Weights of a small GPT-style language model, trained from scratch on English Wikipedia: 14 layers.
Each number is 128 + 32 x the weight over its row's rms, rounded and kept within 0 to 255. Layers, rows and columns count from 0. Numbers have three digits each. The size before them is the row's rms in percent of the matrix's.

# up: layer 9 MLP up, 512x192, rms 0.0967, rows 463-508, columns 96-191
# down: layer 9 MLP down (transposed), 512x192, rms 0.0964, rows 463-508, columns 96-191
# gate: layer 9 MLP gate, 512x192, rms 0.102, rows 464-509, columns 96-191
up463 089:112168121127118145137138144177179089124172083153061194146143125147137143157162138170131154158085158127085116104142192164100110110137126116119121166131155128135147119154123100134074129094161176089139101112083079122123052128127177149188153140125096164134185099128078160120181049111121134096
down463 089:089091115124168090150030121168150150129154098097108141138134153179140098121128168143124136105102140145116111091125079079161129081141145158148104092131192138099077117098146157069150114151115138138134095163087106171146064159151165138143135072160076101076159130160164190131153118150195100143
gate464 104:129150055126182188143148086127142144155155145107125108115155117111117091129091203059077179113152083149119165127152092089122113109139100080108175101175131112080081166152159093188109177114128101177145132124137125074181174143160112163155084136138096136091147049126118134129134106135151141080
up464 103:103153083156115115100149138094075129167164119115118131115158159104115168133154113118088118154112143157121084122182100086143150068131171131120113168155141093098150130124156158122129142095071123121153063114078134132132076157147138097158159117113145148203123137119084177140091092075143162102
down464 104:180108097106080093089117163126116069127092138158101118108158072125106147118126158136145103120092152151142147130056119128133138148200094122137141119140111141135149157150160142130122089162110070105182177185107104067132139071170168100066125092124167144132118109116131135153114089156149134081
gate465 097:124107117129134136067187149140152080164086103073072027169136101115174167111092092162100074132141083114086154136148117126137129154128109141131108138151129168117150090113186104142103121146121156101151114137154126121146180141149139181169091192116051131158141107148118195129147125129142091177
up465 103:146151129160086089089116098104170132097100133102097135113123127082186112153131087159085159161140164197185106155110223147184153136186165118094108115096134139095119147090128133133120111134156204128120141114152120160126168121135146185176053156108126116116120086166105100135133106154137099075
down465 100:142091137171102211054163122130097134156191116157098102096119116102078150139150146133105162147109117088137124134160109129147122141134134110201110169134138130128137165118118182125180138104111194103119157160129115106119091128166091143077089189126176092206122131139088079129158140137142163081
gate466 096:138116128114124191137131110164133128163123161120140106126183142085051120121094163143118114097184109141162172108076106133135144074117128178124136109150147143142049122132033062134155089169137101096110175083103236157171124095117144141104162122097140119141188142084142112100086113118129100124
up466 100:146113155155190140144126107136166126166185109106148066123156137162168161136088158104077112145120117187098112115121086062130119126100121124155137138145098083077075092113143153099094175117113110068105145132125115085138156119136134141155080128076121049077118140146162080112060144171172108118
down466 099:139142129111059155153138082118112086141114165137164145139138120100043086153149108079112176117160099069116138143130103137133100123120150110092045098147108174120158122092112127153173172121106163152054222107179086114104114127103118178116169132150088126162144143112149124147126176140106087106
gate467 108:179132125123107157073119098168101143073086087121148094046137141174065132167184159078129164165084147175095090223192092111114088107160128132127140134115089133158101072100164161160171117145118089103101129136132189136151125074089174089106102080092142172138121081128090131021097147154158126118
up467 105:140145089098097179130131063186135146097104145117138143112126125209160131095116187093109094112179192132144134145148130140123107119212083142128097136119104166073112122114196081162099086119071107144114140125084112070103161124182114144128118148105123161047156136112133134118143103121124112097
down467 102:152153091100147148139136144037115104105126058124145121096122133110160139089146113112112103091120081121099087103114084158090063062101150086089090161073116135130153157100093121088136133077136159162172133138149154078067105147116159138105118157143150091160116109108146170233073146143146125092
gate468 093:139204150096141166154150136121121061079109131057133092076174092137133100126097177140140116107171101127134103177111172150110084134156190138082163184122109189177131150129110142175120149133204160119163082140089166102173172083120127111107113147116142163118159191137080087116133148124096161129
up468 102:084111137123098097120153165111129078120056124092169119205178135168070154150199178122178192116104127115125136150153134105111093121084141084128097126157108120149133082147151141182083043142087098144191134121099085114107159148156126107126097108114105200109156081135104138103150154143125158098
down468 101:097122134205168093132125132139122114149152128143131139132135212113115104085122129109145106102151158130100150147135155141014055117110110142167142109091143124140088102154055141183168113127139186126173172135153074080130158117103140152120111160121123114102176127152120097167132063141169149124
gate469 104:114126130095195134057180113111118098139107161113134141084129056114155161138081117070106137083088146182033129142177136115150127165082105131145113165137103114202141107107145111097169167157116083120104146152131104149124103114136160115139114128111148152105112133180068218096118120147103119150
up469 099:122155097161177155141181111152129134151088142103163130158191131154150079138115166152087076136130159129162071072122073135098079099092145109107146141092122187136153133071150170113137114088149148079161158187138084163089103093124073082181184089196115147136122092214099140061146122137112137141
down469 098:203112109165199037164146126145125097066106117133109140111158151136160217115148160121152128126119149143086122122192147130115097136108147132148118134140121093121098166110119111107158134108160120134125136106123118137117156053096129160100129101122124173131060158094103191134090043077058162144
gate470 099:163168122122108124128077128163208108111179109131147129129154172151142124138082149050179090105053102151112071078134111111166125162176110141163125135133157150152161187139132154077105135113159133131130112122127173137209115140100122167149125153139136104192185118134170186154094093201194127125
up470 097:131107127129180186120116098199138152167130100198133125143128128127124143204107160132133138121109150161130086132103060044109128118163160114154110156127116151077138173135180156109127103158103130150094103105142146111186122170152148181114108145190117156132054088113125139083093071107126099101
down470 099:169172121059096109135167108127132125171120139142135123112072115132105102107076149085147139110112173108120132078121160141159104114137120149138103159168115169148206110131179130087101183155169106125117149113146137164170145107104088175157154104110094102105078154031117103133093089104157103119
gate471 092:100131128087094130130125142166162112160133145117186154077124150171120160147128086069146136103123146083063105202205140089124158065096096115129165116131149124132140134140138163136112087146118175169133127150154106155135123148133107197098151064193131161129143206142143132104091078159150094150
up471 098:091099080122075144095082193125199143138129141116201173095155133115094173131152121150078195067157072118137129128144139079082118099106143119123123083079108127142148121085122139087137122125102187133075141121153206107107144137185149064094150166113147169147172192119113139127157075112151104144
down471 097:126126115091168138136117142127147140123139097168128141125188110084064192133103102148133185104131086122075106105117131087129140101122127126112114126097090065223112076102133170166125175138148157112120174096121134141132078160117141090048079112155190124185103191147116116103144132139134123213
gate472 100:119139141132100143135113100091087161115120140093177166136084084102146155112129162136150123123131138158113078130140203110145155189171131097150112128110097187129149148075161146159165159164144085047166068156138086102178150117098114118106124057161124078134097139122159123112161144103125064120
up472 097:165126128136129170156086111129105161135104124160194056093112122164146134091117115113027096122101164104125096121127170168107136108122056131145104156089138076130095173154144104068109121124103095128126219140135149113131149170083180114148127109171174108140104112120103107156129165123140139131
down472 098:098135066147114086093148122102181145134148124099102137131142138110155152118160138105094096127157144094171107041117129124170154168164156094104109141099133170123164106129161117156157087117168144103146124194100184108126134111177134087183102158184158106085165128096112156136129063106143078099
gate473 108:103169151148075117114083120168195111122176101178118163122094111162163156118101197103154110104124126113079095145128147099107139116164121116156104114110162112117166138132183175118110139106175092101111125179105145124181099115148126193106126175154102173164161105139134091096136127178143108148
up473 120:121123209088096147132139114201147129145155111147095124098082102144151146152088153091138097123143094170152086148128132135155091125111140119182128147172137152130139135112159128047124132145162128138176143129105148154130155145112118117074118165105062177159090110134182160078107099139126108164
down473 117:148142119108089182138143176178122118107150126159098093106103122153172141108150145155192112116171108162129143141114135198144130112121132158135090149095163139088123138133155116077157165198151102108136119142127098145140124144081102119102151136151076123138074144131129166121089146139166125182
gate474 103:154113106124160130129153156105089153152092182141123103097137058100098096154132169178150104116166142183088113140126120088135069128198126134181079072133135149080131146152158033156110127104122163091158142130094107069069115183091131149089106129146174136034164132157097135096102113171123142089
up474 099:132063159159107085152129052102083122107079114125108125131109134143179084118096121152106112113125085117149121113117099056123108164147168152194085065159137173152125147102102158115066157176200135109167161175061127115069116087115136139123094155149157147105091220153190167117096159120077092082
down474 101:172138127050088138136182138192155072121106110086094107092124125217115110167133063150168126069140150107091106139138199126101117099033119213126148161125087168138127170172135086137128163073117108102139096146151156135173144092178150133131105149108169116098152120133171115117125160097141142203
gate475 103:161134088110171155162179100142086173072062070101168120168189129052109077096119102109152153140126132123255143149175104132143170093137162172124154136089133167145093099086116096215174140128099168134098097153112151126147124100117181090141177123122147144109179104141098068122126163129138121112
up475 099:167184126171075159108151114113146038111124058131079098144180116107147157126098124098121118123122095158121147108115114117114093124212130088092153169155176115122074145137081111077182164088125090161201126139171130148092131169099162090158084175150131206160086127135125135124145144094101115152
down475 102:156156079164081179100131123106158052103139138103111096093128143142156137151121108127112144186102084118091108122167124105166085129131131104100100072143162087153152156130061150122073142163098107154165083120160157153160090150096124092113081082146095127127085143160129108155172141117106135121
gate476 104:111150113084153113169144111128074132092110142101162164152149088158174132097077141165127137104163148158149106142106170073188068172092160132147157081190141102100111120164142096163115109091174136095158150152105146139108143113172131094133138105150107169051130145114121202122165168154180108130
up476 099:167119127127132157177073088116047173099088105046139150108138134088128064121080084136120138102167169107192155105159111117136148073155117136193099116147093178135134158158101087129077175150154148119139161152155129128123146068091139157146157127084160115143127090154078144126068125172128166142
down476 100:125163130167133095161169146164074135139135138098116123144095112158117127104114159191175173108138090042127150087136162130194108138087177142143184052116148115106118124156123167153103157112166157104110121112129181155102165076154132102123133130110081081120107168137105151147166070157142102122
gate477 099:134155086081134185152070088163096129105095103151071102146139101122112107086083163164134115120168168140109127048145145167100125113149242140140091073125132135118164103158148147118122110129127167104113111128152148093090125126168056129151140181126134154111155100156127108090186124118147087136
up477 102:192128132081123076073166164135161065148138102171099158077099180120114121166112151128111146117122099167121058076144118183131166090062174203101123102070126131171166115136095163133095125121170181178107116143149120095162171066074113115121124189060090072167155171108114115140123149129173140123
down477 104:141153131084140066148166110129113128108115141104155128180147107014134125128119149092096143145149157121154117129079126084092159174162109059143126146160126177162158084064105185059123118149141126108139114210118169130103159144132120115055130130150126153109174109144156144074121105082111118176
gate478 103:166173067112127170122198128129105135123147084088116137091139105165053178188095130145090122131169140150129076177156116165192137057114173202152119177118121174120085113096127101198166118163166104130165100136120117173150089127130148125090113078168103201134114102171163073125103116125156128168
up478 101:038168107195140157113118098187159146095172092130099118149128123187067143088147152107149115122115215149095089093117105074155148138130135150098108117101107114114088081145125107149138175193156136177096097131115123104157147177153073097112159195087165173154133183081073123131115164098128094133
down478 098:125161175158106109093137145154164155161128207126129125137163156178082094090141103161164093145146102117080082038141118065123149159135135129134091111181130113148148105091114128132101191207089124112134071143085123137150105171108118139106120067177135075118076173120140172132142124185164098148
gate479 098:110132116184136131190155159181128190109113121155129174164119147118115143046116157127104160074134099141126144087115186175133139146154146104173057132135166162132107133175134104179153128155165148116081085126065135106106131154147136150162096056178115139134123102138076157111167079140114214083
up479 101:081134071162144131134151125138103147115082155113063124089161091090130169098150147158084131128114132136093094137165136129090157149127109125107162114172087162179213099066146116119140083135077101134056117109099167142211072127099145119182097105143090107157129161119101144159155142111145123097
down479 105:113075163086079048153109110082139080192152104116105131132104119113085145160139139120090100140174092080094092156175145129175119131197101075138113167118151075118091102141161124137162125125155175132123143149199116121069131129133142067134187108150116117075131115121137180167130145095147093095
gate480 096:091105063105153171075153137133124169135069125074089141074174140110133135127121174126022128091084083091157101202122143151134135098158149063112128141138132159148119133185180062103198087146129174129081117119158066121109127120169161091131125144087109185151143106122110134095138089154130138152
up480 100:117150133161084092136118176109153172073135128077133134088149175178164106111140090117140130045150122127135147121110133106137106121135141172149166136144203091132126181112111131076094111163106142157175148124108166071153137171126164123080166155053131174155174088117152192129133132134098120114
down480 099:197117114139138157075098183065095143143127132153132172085100123118098158095135179107148126170070088162181112127164113108162101101107098097116076119167076098114087098162136171098131095079156071112119158070111123092104153169156154177125136168123177052100124135117112155160131135129142141136
gate481 104:104129237123162143134095136068120100167126133079182129137132119071111147089134130076100144095117068134094102155179137088125093121129142136157063112080122160092120060184106143165126139098101139140128172180152150073106163122130085185158139101100108186102186102191133121146120152157136148148
up481 100:096131115132177097133079102081150110147124150059139123148116179053090120073073121133095127105140144152195200103114083106122133179155196128121135097150124127124058135068134118193086169130119148101146123162146171146100162136152108087127076111168104129087096149129105128126110101118189164082
down481 102:069101091159133119132134078096143127115173161093133158155138107145194144169164147146123155155131145131136100133128109102139104163159161103159127122150164169109130168112100106149200108157099124088107179199093194120139119109080134105113106180149162118177057120137139073087108079103158149099
gate482 094:092127213127127172102102133185103228121122114133145107077087130159141077138141092118136161130165095116126091130072182111097168112080105147176074083182131156187189094141104192145143108167057073115094113156159129111128115080127127135092141157107165190101146101129142133089140160117164128141
up482 101:092154149141143160118108099136172114133181147129122119081140170150149086065106154167108116143139133153121106089103190122119149100086062163146150119121151094115146163132127129138121182110176173155144126130091183114136177096115099158149178131103144170099139094131109070069164166140082137185
down482 100:208058115123139077113111070184134139099078148207059127125110118135137118138140123140138166117182106156191182125107099121133124068175146157113173121087110200119103091131132164157088104146129140177124115144085095144157139076130082168143038177124143175135137080072105123160093146137111149131
gate483 102:125134066178129131091150105169117155085134117118144071125185113130166110110110115106175139176106183111121102126179127139165058091145053163171195104178154158141112152110110162143145114162132156090143133150137148152137089076094133160140122127132197127120166127106150111093117152128120023104
up483 103:108149131104132143157149159066119145104092151137156093139122140158074074100157094110146160198102147150161160090127089132175144183113163138152160135135121165043141139127156080111123114102124151106157169099159084155107134126125105086133156117161108050119133154138086110114119159108120084170
down483 104:117112121135153081097104142138153108086154149118073123136133191063077166127107127145129117103066169117184091118156124084172145134188164187085124117094144097104141170108139126100149129202136183161143102144162117080124142141130108213119128145099134124136139157106132169108128118131107083159
gate484 101:171160155116109175117090140056080082144174143157160109148098088118070142151083156151164096137084165146140123123109076124151108118183133094118131126122169111149143124152116123124185125107144112055185186106123183132150112110160145166106114099128089149137150131097181096082139127124087102120
up484 100:097127115078104136109092056118083135100114157139144168086145126043091134084130156136182135133149159121108155076093110150123143163155134119095166097191158110144146067186138096167170160144180113094113159102103070149144109169175101146120090130186061171122106146139131129089112123132142141121
down484 099:109115155148111202179058128151134204112075119085105090126163158147124119141147175112187146128138120113170113150087159149133118153079123148171101169141137126119148158144105167069178175146071065107159055120171112106192124160034142169148158135107164086104134085145139152129138117121144161054
gate485 099:160107170126107120084147089131114114160166157081077142096126174123210091175110166134096167096120090146100123146126169081135137072127142113148126191170141121161145140129069122139076152122188122095128186144152127151107187133108141124180104076138167148093154128166115157140129113098185131171
up485 094:125112181099140137126208173135106136114163108153164103121172096136093105129081162059158088130126204109093109102128153151129097141142152096133150155174141125130096074067160158126182098119187048089149126141138122092123102140104136083141133143132089135122136135127134169092072139155109122171
down485 096:141118112111125144084188115110120153153154075131101123072132139129116108168168106120166122118209162088113131086156122126141134167145153084092119154110138117096127096119091025114202052090124151082060148172134192140071154098118135112163160137143111105111115089082104113094083187122096163151
gate486 088:123138131156153154147135109112158131085149175124089119127117138127106126138159175128098121085145094097132157109130164113100147149109141175183097157159123175107112152121129044112086062154095092129122108127085089114072106158114140131134210133085143120096204130094203085107068085148103133087
up486 091:082107181125116138124105131156144108114091122114111175093126154122141145173126145133143148114066105133201080169131114132104133083091082086148146164143171110189145066105145156201153084137121111137149127146140185171183129114135168187128096149176048166171180102141095119085148119150106193157
down486 091:092121134150116161188140160139095170098136137091124154113139143111100088171148144098106140162117145137169088166123110126069156062121066146098176158136141086192107117156153124171128114153116097156045103167119132088099124141144140160101131129132062126133151140142123129095116082122120106136
gate487 101:120114174145110141137110107116103170089102136087157162106158144129117084135112135183114108129184138132089181151083124087169144053210174186145082120143142174047072096075112127159069113191158117112150145134095092143098152150095120139117140143128134127112121130143161144128143115131149165131
up487 098:164185137158131126120138163143116113094096226069150186114118132126140132127120171112171135103138173058110094145172100148127119145145127110134216122068118078134054167142085101135134132131092106123146168139145192118126133042081131130154143112080136104118140117151177120137091092127173129133
down487 100:144097132139119111145162135140163100099109097116122135041113151150091123129056114155118081142148164115068188108103122079078110061109136116089101095130133156101121184152148175133088095107143069162200119127132147103147146124159117206128074146106131155064109105086164100140141147161116137139
gate488 100:145134116140119174094089152078120122117127125093124036154128135172150115122129095096214126117091103141104104128174181086125097121130095151173143146107148137165111099142138151137151133147110130108125145120166141143127181132136092120173118121127089125164179129135144198196151110128110107102
up488 101:144097097192085153127137151154169138154141102123141112139116081185086096136056082086151115198104115084116123118114151169058146134100031113114110130157108156087090142149192121159148144110088130157067142150158127072170123095124172131113140157154097167141118090104106179102136130146104164159
down488 099:098147133142135078125114100113126144115094165151158117134066100174155168108120104095171074110120130110130184141165074138101144154134144132128175113127137125082159161109157123143149146095194169134200135172081115159105141106136155123163182072134123136104153099113146106176122188150113093179
gate489 099:095150160172127111144132121166149096144110127151076088124122177128141088147108145122200121099077142149086127125174121151200214125104163053119120120159121167141094133145156144158114163093146189085145119185105161074146138069033148101136122166150125139121107084201043114157120113118118131139
up489 096:095139155152183132110137124135104102126116060099114158159145148177044134105143122156129116092116089125154120125134145107132087105067188132124168142095120154058107132151116138125127141079115182176128178146116184108134085061111143099095074172132142233108117135133078085136119127132061117077
down489 099:123072176148090150118145116186128136141133095105135114146114120115179118143115167077098092198095157137102154099129069107088173121185055100134043134115178120111174123126092148128099094140093069110126133164135133202162118189118111123086115138136221104167140138151159163162086116183168155158
gate490 099:116129121087102119085115074156151097178105150130124107127150125114068125183115110071139163118107124126125126095174069139097166093120201124152103172119183155112157098141122168144156118138142148091146176152181088104213121099127117131163132142170104148152105107159090110106145160144161053166
up490 099:106115136049101156132184118156134108113108196116169074120135112120145144079116138162136159135128116155132135193111094091077127111114142150133124124131084166088171131128115162107189173127148174150141165126120111121140132147081088183108156146139101160140141130176095080156138078110162163085
down490 101:054119140185140169165167088126116128102123132107196168136145122103136149131165125174131143123158114150133174097113156109144125128088171044111099132106138159173124104158068129144201137049138140087143105104140055121171133136144123165149134145111107136122120104181090085167133057107087157141
gate491 099:149128177135167119099095119147141113198085069066096075110177101135104138055095152123180149132108146166097136161156154164159071081119208116105136178134120190090141129088177152133081146172094088184172173149121087115137147117110083156123133142206146131141138156136112104081170102175164191131
up491 100:150162108077145144179183127120092075108138118138095071121069114122087094135136133124110137145152086087103139124081221150138143177156078156148161141055105150172102121108121133138127138140141159127107082096106137205136134149136153155099113137119177172110090111146149142183112168136115101107
down491 101:126130125109150075171115128158080117108115147083116133115132148123071112136120131164142173072206092122142128110151106082084135147163123183136168189099120116134102204113175119122092120083143061097052130138116152126140109155099128127076132144114089123143119106104106146095136119118137119122
gate492 102:152121185164077131111072139115107098074132142102095104118113161094133114093166128164131037166124212164118130091189107124178087136104163140154043106130132156101110096135140118174127104078144071106165163121140176177185123147132081166138124090125139141151142069144077126135112083137050129117
up492 100:146091144148184130074138161123185094138164165082124151110160125069106110141112131125102153130180101142154125084117157118120093106189149122095150191144140091147082129190063080087110110083163142113157113170169171128111086158163140129053104118159177135115138142104133167127116118108129138099
down492 101:143134146049076055161116099171150165140156079132151127127100126138124121140120072118144169095120115097108132130170119147173122172123119104181132135167133127125141141118140083067122094131140135116119143124111085149109086161071127172113136140151206120114184101103121112110165077096113155075
gate493 103:105147154116101167133124150099134195105173126137128089133147136143123135106150104146134110118125073071099091152129118092188114090066099119201126095104190078049182060094149132108078103143107133137112160152120129121153123135171150185158098108138146190122144180133136139161122146174132083148
up493 099:143153178149071136092136129067151129124172181202114098078170146162127133111127150095149146148086155138099146085067117109138110107041137188141109134126106175120108178129091149145130150164122144075118113144096082124135072129177067138120110123100062103174118108067124097127145077136149123098
down493 099:186089114110086180071118068106148134097106061144096128128114143136057128145068081099109122094159152109189112162123092093059122142144140129123096165064140088086150159152128115097143118123097071086091143127129108124126117136102130073092098121051106140152121111129125144146144106159116134139
gate494 101:114126192104088128136104052077159133129173082114137080156087183091135158192161100120149150085101090132139041120129143138104179128152154157183095185090162131131144108162167121105145117131181156149086143084125134098123129117136128088090080146138091140118158127124109117184169121136176111137
up494 101:149134143117172140157096131163126117111128104163117103183177126143139104125076110113041166133182104121186127099099113106124073195147179126177147117139073102153141130147100124122087172067130125126190144181133081116158069060104124110124093158076108168150135163101169127129186107070131180087
down494 103:080100171151118142104137161169112144058185152138170173132130128106085123174139160091130120090070138153138062079167141152111153115163117110129184192061141080119125084072111129072162139148126107115095162121157121115070136185105149115115104106157068144130065137167145104093154076157113098147
gate495 106:129152155128100164140055100144115101163169165144138156100104174113119149109145132104165138146168158144152161145128098117169145105133180103168158173149180177114140093105142188113110136120136129085146126127040141081120168138129109165141108120128107115162093112134120096099167114126157175126
up495 100:142145120097053141110162114141086115200105062156093112164099158077089066144136158077101119118136121163143142054135170168120134118183131106105072125092115082125112074124116130143146087066142142112110137137101131161160171175165139185108084095124076176150186099084121117036115124157098088149
down495 102:115130098102121090061138150123153169094124119150097132181115142194140180165146099150114099135139157105127147113144118145157111120089085132131136114087137120088199138155127082107086074120098150145130137174129153150168165156118107152189066164086111143166149158160143145161059124105157163126
gate496 099:158161110137107137133126134150194130123108137090117090125119152088144091167107139103131137137078196124172114163149136041077155087128104103142126149078167129097153146126088117112074087066151138141130116100162150094136083100165067162116185140133116144129159097155131098102119093186104135070
up496 097:092110079093134146191170123095111135112099199133113127102134129124085132140108154135113162145135187143111114183139138085160124146108153171132076034122093121074101127191178087142128136163181102146082099161067125138102130135123152100073057124120123111113120156136135098154203120122138156102
down496 099:114120113133153132114114148139090174140112131170175131125161094157170089155138102182068140107178187119109214143101154109198182155142126177132170139119135071170069110106144148154170070120135124140129157142076102058178164116104188105130136114102171134124132192082066130128102124116124159161
gate497 102:119162176120105104170148139157136179096177100097149111164100144115141010100121177157069076127123142102146130101123146180112147103120188167133117167128100205154109155111086095047109154148183115139169127175158189127160128142098135160133143136120059190146126117119082057069112138130167085172
up497 099:156111148181162164096116119132173143155119128110127127076159129088140074098104126153132123155159146152150120174111081111127138123130117064116143140106135118192150189120142110069195171156080116206178112177142153141161145137161225202103112173128097159139116076140120177119167070141150166096
down497 102:168080171168082083142117139172129101093115131123091135129092140110083132122140169140093096182126150147077098182132159159127126096085109147157141153139145079161126102164105170105210180168128133153092088112124120086090092182155090103090128133111045155124123137104115141125107133089137052140
gate498 105:156134130120156148104096155077103112142152168113154139161081128140115134213173076080094139149131082089183089121214124125171116089136103155150074169129177121088132071118124151108065113136143136057091124116113184065050127125119090110127119138128154135110175062128093165134173084123112182089
up498 100:131166131152098163181096116136080124099179111123143109148145139135132093152108131147144110145139131099194146070167177150178098159123121150133157176099130112153097117146116150121094099098169138128063118125133189071123112086142115143135147106079079076153098103106102118118156117122094139166
down498 100:087137174173155159130090131171104059102190086103122090101143098130124116158139174070115130127074166124118103122113102099171091102160148147151161087147080141062130147085156105142145156105107077128140108093149097154114112127140091165095141119096094127098182086121115118168075154150138121112
gate499 103:128137118111106148132170101136102136075149160109170128175114102090170112058118202133134119133156136097121191190094057102134106122165140152177078122089153122116126113079119090126145128147134096097146112148145139127080035094147082093160163180148130230063147126119105162134135122154116066138
up499 103:126097109105156106086069097188109117113146146116127165137131125145101170158106128104155141112122126132057126102145112155119107146135167184182135107076086191120119124138098163167113069162156134112127138129153132137126114165086133115104157129118080159087129084136062188181162147153139156129
down499 102:131079091114122175068125127076110103125154083080144106162123073136116132087160092118136117118125119143154129178096164133116133148114135132149101099180122118155117083118109140127141094079084147158152109179104188110146110103119100142134092174117156109160134133133139116153099122101157090113
gate500 102:168165170110125110131142110099092105127134129192117053083124191135130201136060120094136156100072115089076067123134162128145115157150131151136136124120089075115060168145162142159143081118108123127116131208091138104103191106090116105126153113100096161116159143111156120123082112120127129156
up500 102:178117107086174145163140186114096107084155163135115162091158091077102136152166151165163079148100146120143111109142120134084134126152094086129176108111148209122138127104126091127188136061130066149153102145143137115071134183178138123150181071149071147144094121193140107165112134155110215088
down500 100:083126136157102207107148039141180149177133117133148090121137097100146182108192155087143099122153099139131152165158126127144106106109140127175099101116145115169096163126145083174081152092153093092168150171167149063097152107214098174098117188090150157134150052099131144158069151114106112118
gate501 096:061101085119134158126160152122207131126118148073168102077132112139189085149100149118167121141094108086086167123092177135109124216142120121129158131096147155151088145156162142120139091166175125202162128167142128180123132159126192131129105138081086158217130112111161167161088158122153184131
up501 098:137107094152173062126144102153112123095100089107110118125151056096111158105147127119201121108160127122130087116152122140149121111135184162117098107141115138084128165114076120140169161090067106102108153131142105120108091112126145057093127118129102128092118098160120123100130122123045152114
down501 097:159124170169138100116122096148142169135095121113129101092135093143146188111151150144123139149126138143097133090137135142191151094174134120089084142205126151066107137089129094087104127115110084096123141158063121067143115111088113138099126157106132082109074142074118168126113050108121115126
gate502 097:118165110141127174194192097162095202139125157115150145185110102122132113101134141114117169118137117133102118149117123083207090161129111161149131107047180125149128106108082096072129111085130123103093183124164115101161079137142145110159119140147166217140132133098123059103146171055083092179
up502 101:162095139097116133078151154136131171119118098115122112147099161134130140157069099110141091180144174101141052110044125145151063090119149190129083133072180171129135133145137113143129115148084174135137167169054027116139090171138165134127167139086095129126137106126160094099124117153122101141
down502 100:157098101127125159164138066154156091216111150132121130157140191097096127091169072124184136157135151134106134172087090132143162155111126216105174134145100186078122137112091085176116139120161159109141098168154127105174141085077166075141152114124115142172127142156107128118154151196106103128
gate503 097:125138154141190168155134076129076137065178158059122115097147096140152164179095142109092126108140137202131133150097107116141146128132121131165117171131098155143189118147141118111046154130069155150145121123164100125151130082120162139160140118132134196093106104108147111140131162141135064095
up503 097:126136059161133121133111144115156080160094106120104131123123163090095088076102107159119096103160060084112161145134157167148159197132103125151142139129108099122171119106101113125133136131087133161134160108095120131035105131088063170121117166095076125089074125108146177123146122124136119119
down503 100:146116105117133128133175066184126168047158135138099099152141177115174182110133170156108102157127100164151163170107106137094160178123152114161180123111115131132132155113182159171119130168105125101145107136117102138204124091140077110122139109157145071093150127134086137176141142118128144115
gate504 118:163213165162190174143131106181189140121120154132111144134087176106104106117107062106099155156178181190156159149170095121140143092114109138130085154117151158078137154046153162153143147097099150109136115217110180152168094065099117111162145102139162149152116139183122121150110130123119096141
up504 108:196142173140143144137148137088158167130177192179112173103098138087096110087137132088124156155155154105165124095185134178146082148115104134104140065115121123137128166112130141079151127100104152157102134156091189107175097130108109104153085117204095172124113147174159178145159151145072155099
down504 105:160106144132107028093133150074121123079166128125123167127131145077136134109092087068088148141094129123177165094075113159113116148150154106133073151113117179112162100102066168110143150089074150078128156110112144138145215152203106140155139114151170127103074086190098151136072073163151148199
gate505 105:090131123177022153129122126169132117156109013107176113136148127144086127154130124122120093163149155122066117165164124119147146092174126100146127194180157186165110125106110082121141121133147148068171159111157076154124083159099142158149156134165119099113146118113056132144049163155103085183
up505 100:173138126163116104104110161114159104155175104153103102056165120134106156144079160116147082188087098142124106090124131161117141088108095111066127177190182096140092131165141152160144096114177122139207085090093111151210167161149140142118089159111130196099126134088135100084120135110191136141
down505 099:116078141150127102180119125128110140130112162108132190131106168165172109073125127136130097103068147137147177192096100121142135141147090103089041067161139078130133126070111125208178125116143149131071126123086101145193124187096052129053192171188090103120137136089134148159119156092132097126
gate506 084:114178122101116124173167112112165079118101194095077131093152113116133114073112168145091111162165235148125067140167145086086153121177139120142173131150124100085102126130142114129073157131159164090118173190086153089109140112109113113134113151121086184113179078143132161092120103160143138096
up506 090:096080128141143192177094133175123178082142092166140137162175098125116124134166129116181114127101098127146106172091161136166139119112141163164093132140171169172140092134158120140163081122174121085113078105093083127097102152138108169105198066163148086075143110132127148158135119090146141194
down506 093:163135079109140145140108082103184150145105126149133132108089118134085133161099186119147065165088164127150184157114134152166139120136090150136154168114125099103162143069140122085073053189145068136050077204094119100150121101112144165136133066121131162112179145133165148138119089113123117139
gate507 116:099113178156129165150111170191130144152095167097117172143141146145153128145200116142086148139107168124205142106171109061129163071110144084123082162158135145083110136096177146135066141162125129098157102176073120165131073145112110191170119147179108102133138138123125162141130151175120133160
up507 112:147121166131129140177102074157164140139108165150139123124132135130101121062074127119128132106147141097177068190194160106117154136123121189149205094134143143086062106123128122085113103177122146091121125128066195085143105085093127154077101128169154111137100136155136111112111086194136080143
down507 109:153089162176128133098091115128113199140104113116160125103119119111153165110144113122175088106073111088089133153210084087158162107122078169160119137144151116100096104094164088164064160101098148156113125133108092137222092148095117145096126112163148127074165133135095125108136149078140140104
gate508 104:111115156128081156129139162122079148162070058088126063099146142092080058165062090123110107126090161162105146126109161120107172092131142177165098178142156105133111139063146081183109078070068142120130118191111149143187153152097167215102120174151161118168129091132109115131083145164105146167
up508 100:155108124072135145098169129106160063115125127092179083102173140118195115137141172150138130123130120154127078132090103123137100085107152089099140135122099183156134183146132097091144108168144133155134122144196146140124181139182167118123065107133105140115105157097148100116170123162157108114
down508 100:164123136121159122136160156055178068159164113133157080107142162080131171182113142124103134130109171146164150162074143112193115163146137051092112156100165194080171090172127142118197139155148118157113175155158151142105124149161147117120139079096107122123091114111152183124156070135129091113
gate509 098:159130083132150126092134079163164089099107110110134153210146206168072157155131111118093139110120097116190093094127161131144063090084139141151129159101093158120166160158172109166097162123132107104151144144163133080143145132116088193149128149135116131133120175175151169085142087170101179136